Each number is 500 + 50 x the weight over its row's rms, rounded and kept within 0 to 999. Layers, rows and columns count from 0. Numbers have three digits each. The size before them is the row's rms in percent of the matrix's.

# layer 8 attention query, 256x256, rms 0.113, rows 38-57,101-120,165-184,229-248, columns 0-63
124:461581523542551483495610518459624519584469480492546577468509539553568499505502536561556538453457386570426611434462522500413521510569530391448493495477573469468546506569499427458490436579530478
106:512498459521524504506422549479522474423484490465535612598554562445486606592392527611531463510534446563455508538553525490471510463570485522489476521550501484577523503539552432483485516565461454
118:478501428597600562399506508515538516439427528612468528450435528498555443480438464549342436460418520469488468468604486474513524435469420506538509527461530588449461596584471455508439618547487560
150:505427486471523545442528562540581561425476583530546493538470541434563523562510531495507440519513534626431524492560472529492507545577444454507543540459458476574477597508438489489525469566523481
138:534481487431475522565409542363544483470492456463619571532547569501543505529488418520433541417475590496565471488482497478531501497472584483478438535485528501571530517501501417502502424538515511
136:552523459549549550562354419534438461480452521397544515518564479414556420519507520479531489477570529505474459496502464623488526517483540507473540497468572475533386463604550526494518562511456418
136:481477476466550551444559500482526466534488498510564462532435517430464471470515532467487414537383624584507472506511511560441519483534486570560464518452537390435507495491503564559478519482423519
144:490483508504512508469480514583592395511558452533590486470479570536478553587514466484532466543426489497494521493366518593514460490592482487496550492569489537591513438482488434489417470421476513
147:507509516525473490561603510414580420561483412440497510450463558523466481516523429634585465417442475409511517479507490428570482498477503486441536537493477539503459517510472470523448533525452482
139:447433462514504533525578386554590449481529475467452480431496568508465493477431487471501488483468484492556471422491470549492444509522674505422467531537519584481478608458498498459537526546460523
132:555541444531476593541500541600421502454566470485576503554501454477554484499498399433464608601460466495554483566438572538530442474470561385453550509513458511566535419444454593561416517552517498
139:538560472553496580527431503498492599544523527472569499610417515578478444507557505503480469479497515504425555492530503482442390449544517478447465482426524468581470485425539514477535527512486518
138:496548408559520520492527512467489455466495490549519356465528522489491545352548593479503500489553503536577547480496484522474448486446489541492545534580517484574535486459492475561460445584496558
148:484558578524486440426439423524456498490565533476561503519464612485571605469505534573557474545503481500547473478412476531471547513403488501519444503457583409544507481408427504580573489410620598
140:557511501503470472416573459568426512519482390466587515522484469423518534469504549591578449512444540477471514535523384429455515405494483482508479515498499507554501441539505439488395400481442488
140:610623484548552493450479498593534496502476513532441489480430505518487480388441635500419539523610591531519504513508500479538437496572483466528484506525506478494415545559556471486518477529481488
138:535450500472397545451401487564471532457466573529529576535496517524507477540507410542521559524539432361569554518556503614526503463529493456467493634504487529565485472443492523513572538501450453
144:433489474463545581465515508576529520489483463564611487556419457481489502534548511484515509466444494503414570548495508532481573518518489582424445430508500581455426416550523514401486488587542424
145:563456451528556507472491451552432505500475579477479525566494534500461518491503491475469472571521466501469632520517542497511548509446545465579470468533553615537544505454512508492472480449580590
148:503532514486432524494469386455515506477440452509463610511454510459526555536480533514477473446599497565502460423447439528447512517603502549591473533593542527549526589552471522494465492520459634
113:502571518458447437500452515421552451429478573465465581544503529496456546525575492484507444576556552497500540591522558447526536493536462540535457511527435506416356439485498538435396549494519444
096:488473483512563432513569529493519552540576480520454468508500524496504489459494491457525456458418456487533501598537539479465553546476523467530491502509546550481420556559501545535430402503510526
102:489496531482448554513525495398514409432550485478564592529569547486467540530467467604562480410470609458420412514502521567463515538588451598509541510539510369478486520549494457471525479431496508
090:505570514578521477512464442553548481581523399603525484475517439504464569470495440502423464531484492446568539530530405504443478438443536485516513387607394472537559577552561562531449564600566462
103:469538464497537515531463478547497543412362585523439525568452589396506530448503531465454495514483512560469469458492533617497528583490440559542479505477457534541483500442494470578419514489473526
097:449447471500630539490589456516514434516400511467510596475382501543462496513499523581492525537550422512575514545431486529560487449510497522468580439510511577486518509506510441521544566467446550
102:454454574523429567645499525451456509415425578371515570517620454501540448469513459542451474490491480447569547483416477576504584488530578512555450468483506450493500496498485543512437530563530502
092:537601478488561355513538473467402523612436428418459475531417523468430456530465442513561468505495498463514489559610510530487496480473485580472534626439528472387468523437550576531476530491530483
099:466465552479551522375531637571569342510492431475516427444502466486567493556445532448478502405448530491562516507489475488452447506498439497440607513511509459486493512459542528461488523508432441
088:520526517430447465519548503326534552489486494471519531489449462549541419489479516505510399446421577446512529383504440532530403580500482480535522534584522526472535510536456411474476392549473532
091:476389529490464449539570424465412510475431457457547472404579613509485530505533521499562514449508541511435513534444540422556487427513572522493438566519475617503509487454570425499478542546494470
095:521473440538569493480539469498520548506504430546542524535413475465525497485501440535545594521497459504470554486512569448555401569498554443463565475466547503459375584391451562433430523563449475
103:503576463499560549451504455472469448467578496471565522452442484494548480535605466516586478504479479475523522466564505541470554502462469467536499424451536599504503452512420479534473560484519509
094:426424613577486511479453539501548442517523470495430552500476485528546458485646545457511537540498469528454499436573476503477535484373450451406588464473500401523436545587464435415402496440594434
089:668587435526528459496575461508410518458483509408475439500523552509578572457395524511451486516492515538418516421523544534466547424543417524388513563430566406493502514450476485514477466362473515
096:542565495460495437498508514522477530550530503513484515460448493503457397407546484510535525442441429563545529495546539420459522483444561469531485523520463490488522485503420450519467408515547482
094:578567559440516452513486493570518535502416528556568511512451443599418579552480481590473409444461480659559488481488506457557461588512580470430493510497520414533477484538511481541465526522562530
097:488499629419451502516596517511523528415432505566618505466464592506549458538500503462548517444376482416487529534531489520479477456580468566463521532457490522501507537410553523496530520470462469
095:443570486482475508513545466500597510372512486576578567471526509498513490517457487493568527430453570546378551468536529490543601542542511563489407465569413562551497471467494492421494548618480574
102:465460515397571544538414521483529360480488568533461517479519629468503496490466540481566488476569412582516415539514503507472537484465505540537549448490521561552552555478462499551463515466436516
089:477540528529485526502501471448542459487510528496392523654532499450398540518503537570500502458544529520466463524584478391488461574566529543521470484470430488430478463437537507532519473519376465
085:514579478533505526481480544488476546556494381497536492548522404488511446557467497672467403496501523467517574487463518483552513423504504480457583474527491545536539584504523520523454474488517517
085:507495544495374500454486534494557462528504569469488555551435597446508587497553478539514547516458555500482451463532571473442460520612539493463501497474472479491539438467531422451498450572450450
076:542585439554399429518489501463511508485620466473510497470522441491473493489512522523568480461457461455591525466491490498452463510510507553519525508541491437428527524478420435527556514472475582
080:468407461501517484407488484589557479519474558535441471479520549456543506531449491499494467560496484570494444452452593622523524500414540502509476582450555561529425561595517490523526547474467536
077:485506462543502443485540488513539513542454471623530478545548486506466450601607587537461478529491579421398507545486575506523467443445482518540445544528533496414472483397503473468397520456437487
081:455438549630464536611570546326475499493542422417491509566506475465576497510561451497444429426549488496425450479484432487432546524414462530460486438524545463445467491558466523510435541547497421
081:566437485492527503546490458506458435497503496525485455596555513472510475406378585505545393487551485533537542508512520495505485571625494419538545474510454445531568526479534462470622487492554545
075:480509529516472516522453429520523547546488483508559604517510458592477555521530475483594530474484512469534562572530486452434487516455501503377576503504393549492517395506607597522459427547497491
087:539460485528482505571476534380509506450570370507487442472482531567561519442439418543554578566449589551521509392444551526513544473413535442505433543457511510530551515570477512483478459482485531
075:515503457478602483550586430518503514428461557525492512470503532548595510517480522434487511475429391508537491538504568548597463421501553484546581533502509519439527448479403554522433575503493492
089:568424519506516497555500492595440404468451538506572546492503442467535534479456520434489530515457535516593530398479530437574505505560522469494604567477430492437515530566471546580471480547488472
075:499541476516477528386497525535562406460553571496539523474500480445481571498516631580514561548438554620484545480453496578460521536515624508477541542413533565591488500459473435486487439428531494
076:568515535466467510528527481487471414509492494420496561537469543466337494511478572476476531403448508478497558463587427449544494469480498632420428478472508541536458528563473434446483531556558574
074:507569497569499498503524475545514524531480329501526455523502479466458563501488481481497435502518515487431506476495484471555498453442406489489431544527574408492466443509443490530441422406419515
076:517528543533589426578511457476417541473509428519545489512467456540484502447523560610414506415509600485445526467412483510537532488437459516472545480427474527588550516437547517444536478568441475
071:525505476552434444461601553489453611539511539503507507358482460475518451371502447544465599496479474442505566553452537419512388464523555444529552502510560424507533493494467545438531536452519579
079:511412509472401506529454541583459498522512430531507507474540509587516407530503575563572473529585471503533531532556453516485465425453493535515511510482462561525443478433520495463563529534422510
075:415449463550478510544526582497540538418451510525531479436533440501489531588546511554475536482529576478429518443503488467436494577511520487439496496460484491490562469461490437408508494511501525
079:551418475514392392422450439537502456544413541541574508479469475530561439500503531516433429591530435550482460439493443502493459494535519605507563412580570551505484509425594468555525527515581471
106:551531538486499507507508471457544522396516477495457529578490510496482410543552544542457513523451508520435456540545467467561456454570462549489545441499546476397471511350522532518570434523409516
109:494508500503482493517518537444461530506477506505482568482526520456555484542489496580449540574447440485490589508445537523473582456512557395442592457511583454461488584548504505456511557500409544
107:551530487513554460486433530435625463416508548527506501606448511516474563564467532564560505474425444622405522474481497485436473525522472490508444481617507544492478495556527414524526511483499604
110:531479440546539521510400547505537405437517510667440438497553472536437544534384477604477451492577437477495465423551483567507464464424523521507545601453461570409415529546518503452496529513524514
115:597432581463549613421509526521558580464410620465485512488503632480495422554493534518473438562521547523400495460534499567532553497560439428482533518458463544528515593460454432478494453546511536
114:546557523403498562486428480406539508448412488494606551442433432476554545517565483450508501537561516492530490498471488471536475477524502426419495505455510464587558548560521504524492413599526569
105:559487412509516594512458498463498449517540482422584471522546470470491443436511536542474531501496452574496522451484440501503491494528571527535530456461599464528501510581397515459485511517470564
104:454479494452413510571565493436526463545480540488503503502517492478475501496402563486443412521429564500429451597540532519425512446523509571562520577447550448423469502547539524499502525431527472
109:416414521439551525402421492538606439502563544531491543470419481518417550500519530493534530608439538511501475493379438611480435482478479467518541461509447582537449446515524548471400519415436483
107:532441443512558457549645539416508499578491406459499500428522471497528463549446403573518550567454475430548493416578566474528542545454472474432475530465484513515462471502481421543476466530525519
098:429440520475472568487490459649579493485456433467486465412478551584433494427422477537520497521433488476550559372469473555506475560536571496378498580556501559495459584518488405484501536508527562
113:547539432466496465517546467516428531536546467455592500493451481506544526443489407424465473545484515506561493558458535490537446454565499530547468470515443508527489430490497554562514467488554530
110:487479478520537503504433549495520548515487478426503510558454504531557494508534464516521524533456540534470584504526494569369442484544584484429480515478585565606491584499633429448613432484495527
113:533494511502502458509481491422441472464541497549503471481491501490486509437538551421536510465575523540479507437532485523470561478485485494522502576529436484481485479553427529652460384473530545
105:544562544542562535471464442485468530491545488471499491541361532526561574433532535551512475549435494524510489417418588499471490534436374512518403438486556451558517504544484443486545413425538542
111:595444508571460466502497501543501475504482381489571500538472441447493510438522545537596472490469407448471546537539414445472512374560451456457485578517411465544548509515518546450517450570350516
096:579635426542553573425527512470485473563500482520512478493515548438484554473559516561429519541516545664499546552474497465555441485459461442499447548494558552450447593440546553463478515477537459
109:498491525497461536482421523480497409514457612478475512494494484482582532550480488457497599453509378428542486503601523601510500407506534443476454579488460568536500515508498522474522531530463432
114:442533463567565538477499481549525527473515489522532528552452432447456505586593484463527469432495595507499486517529497500440512514509544486445412467537511557493429435520517476338481485552423492
113:616539475583506527428488486532415504589566602431425537536522485496492523520524517457506340517587531512410516475481534492455525488530514466512435482522508534547546457438485572555493474482587578
# layer 8 attention key, 64x256, rms 0.0971, rows 37-56, columns 0-63
104:434521455394469426452436477467509441468468499537542559479524529467565530430601501470404454504461498522595526519421514459612534556480455499505588472579523456513542479489408508595404532580485460
106:579494478463494461520474536580530503503465542478398500475484472512510368546584494466464513484441551466503515488526478578523508506345499481546474529369470500420431544490489509499557492512500463
113:521529525447528513459457509569490418529434610390526576484451464445495381569472489546567496467418479598496523493463499520420521441445480504528487439458516408443480583535476393437499480456491492
121:448557443588529411556506432561387491561542473560556549502530466535403520488574461551529571522467550480542557500457518503461501394506487520482472445562493535536530449552463553527485526432465528
123:528439451479549509370560469557480526459443582509560466536503513445518527591490489551448474529487565530468488492530527586514522423568501527550517492568452469526471572489500425536490563589522452
119:436528384494487501521459486337547522500613511480526510425511485488545575533495465490408531511454483450525482610510503504573506541434457478492412516557459495501545416544465502449389524490446470
115:500489490644516582559456469393492548470509472425551478584512558502456511415479552478443451515589553493645431556573543587438495536634510565458497494466531456527486527506501454543457456427549540
116:497500504478549485394446459434526524547528547403475515469450537483496470470533538537576339434534524454498501505508472501479566520577460482565465468466547384493513533569513581553504526511529473
121:618406460463515536466484491502563482436464506572638542465466542502558538509532566541542478492424499501460493469514573554427512472525483511468592469493522488600570468571465505473483469535521509
116:501467483507453510533532558394545459523478437438499455408491485489470419505524472618507563479527466413457506475459642492598487542433561531545602418567490506508469521493536432479455477490524425
123:515452464520494422515493489474524507494562506492488483484516513563570412461504460536622418488371511467542516518522575494493492504480530410486474597476490520488434475544500467553543520605524618
112:574541488488425523458498501515473429422530445462561551419498496569569552470533438494479562541452526556646432509499515547501456448429465513453565575444488474559441411498436453480541509461457499
130:544508488559481526462484547521438494510563515484533486559532553534472471533497553449534499500482519523400514590462493557372546473462457489418460451428603482485459442442484510521492457464511481
114:463465566433496492570475484575450533498479452525471501426560497467479511488569493555417461497495497470525440534507496543456509489451448462424555480419565389551492472500423565526447437627486483
124:565516436547516528388496483428485444526505573492557460543534496472580486407502543544429546462616507435510485473504491467493466494531503473616466615528520391529459504577476457580564499497503460
115:517517494439541425567545508570382608486549483450570482519482502432524539492568552608593490509475530510446533505507504440439419434416500513457518477530461517552494430450436537481391503500496438
117:475518518449529595464512559567473478507499501476546435491440516546522488450526542410502521486456590508504458387518517431519497476522466428432568443459505437441454441523470470484380473610483424
120:429473599522459510523424438530455452455508552546511458505449547531483513589495502377594491546480511559580440534539452514525555471487456534449458532483516469509511472395473476549495521509435436
135:457551502530547550516525587566480478482488480625613525515457480509524546514570490543520591561488514476476548541550576570532540469459460554451499386541525565514482440508475531463490533527607487
115:504441554560558502518496431426532427457530455541465464525545550539435540501548535425503454535554590478555512526465619451441481531376547492533517478559578496519504548584572481529493550492542540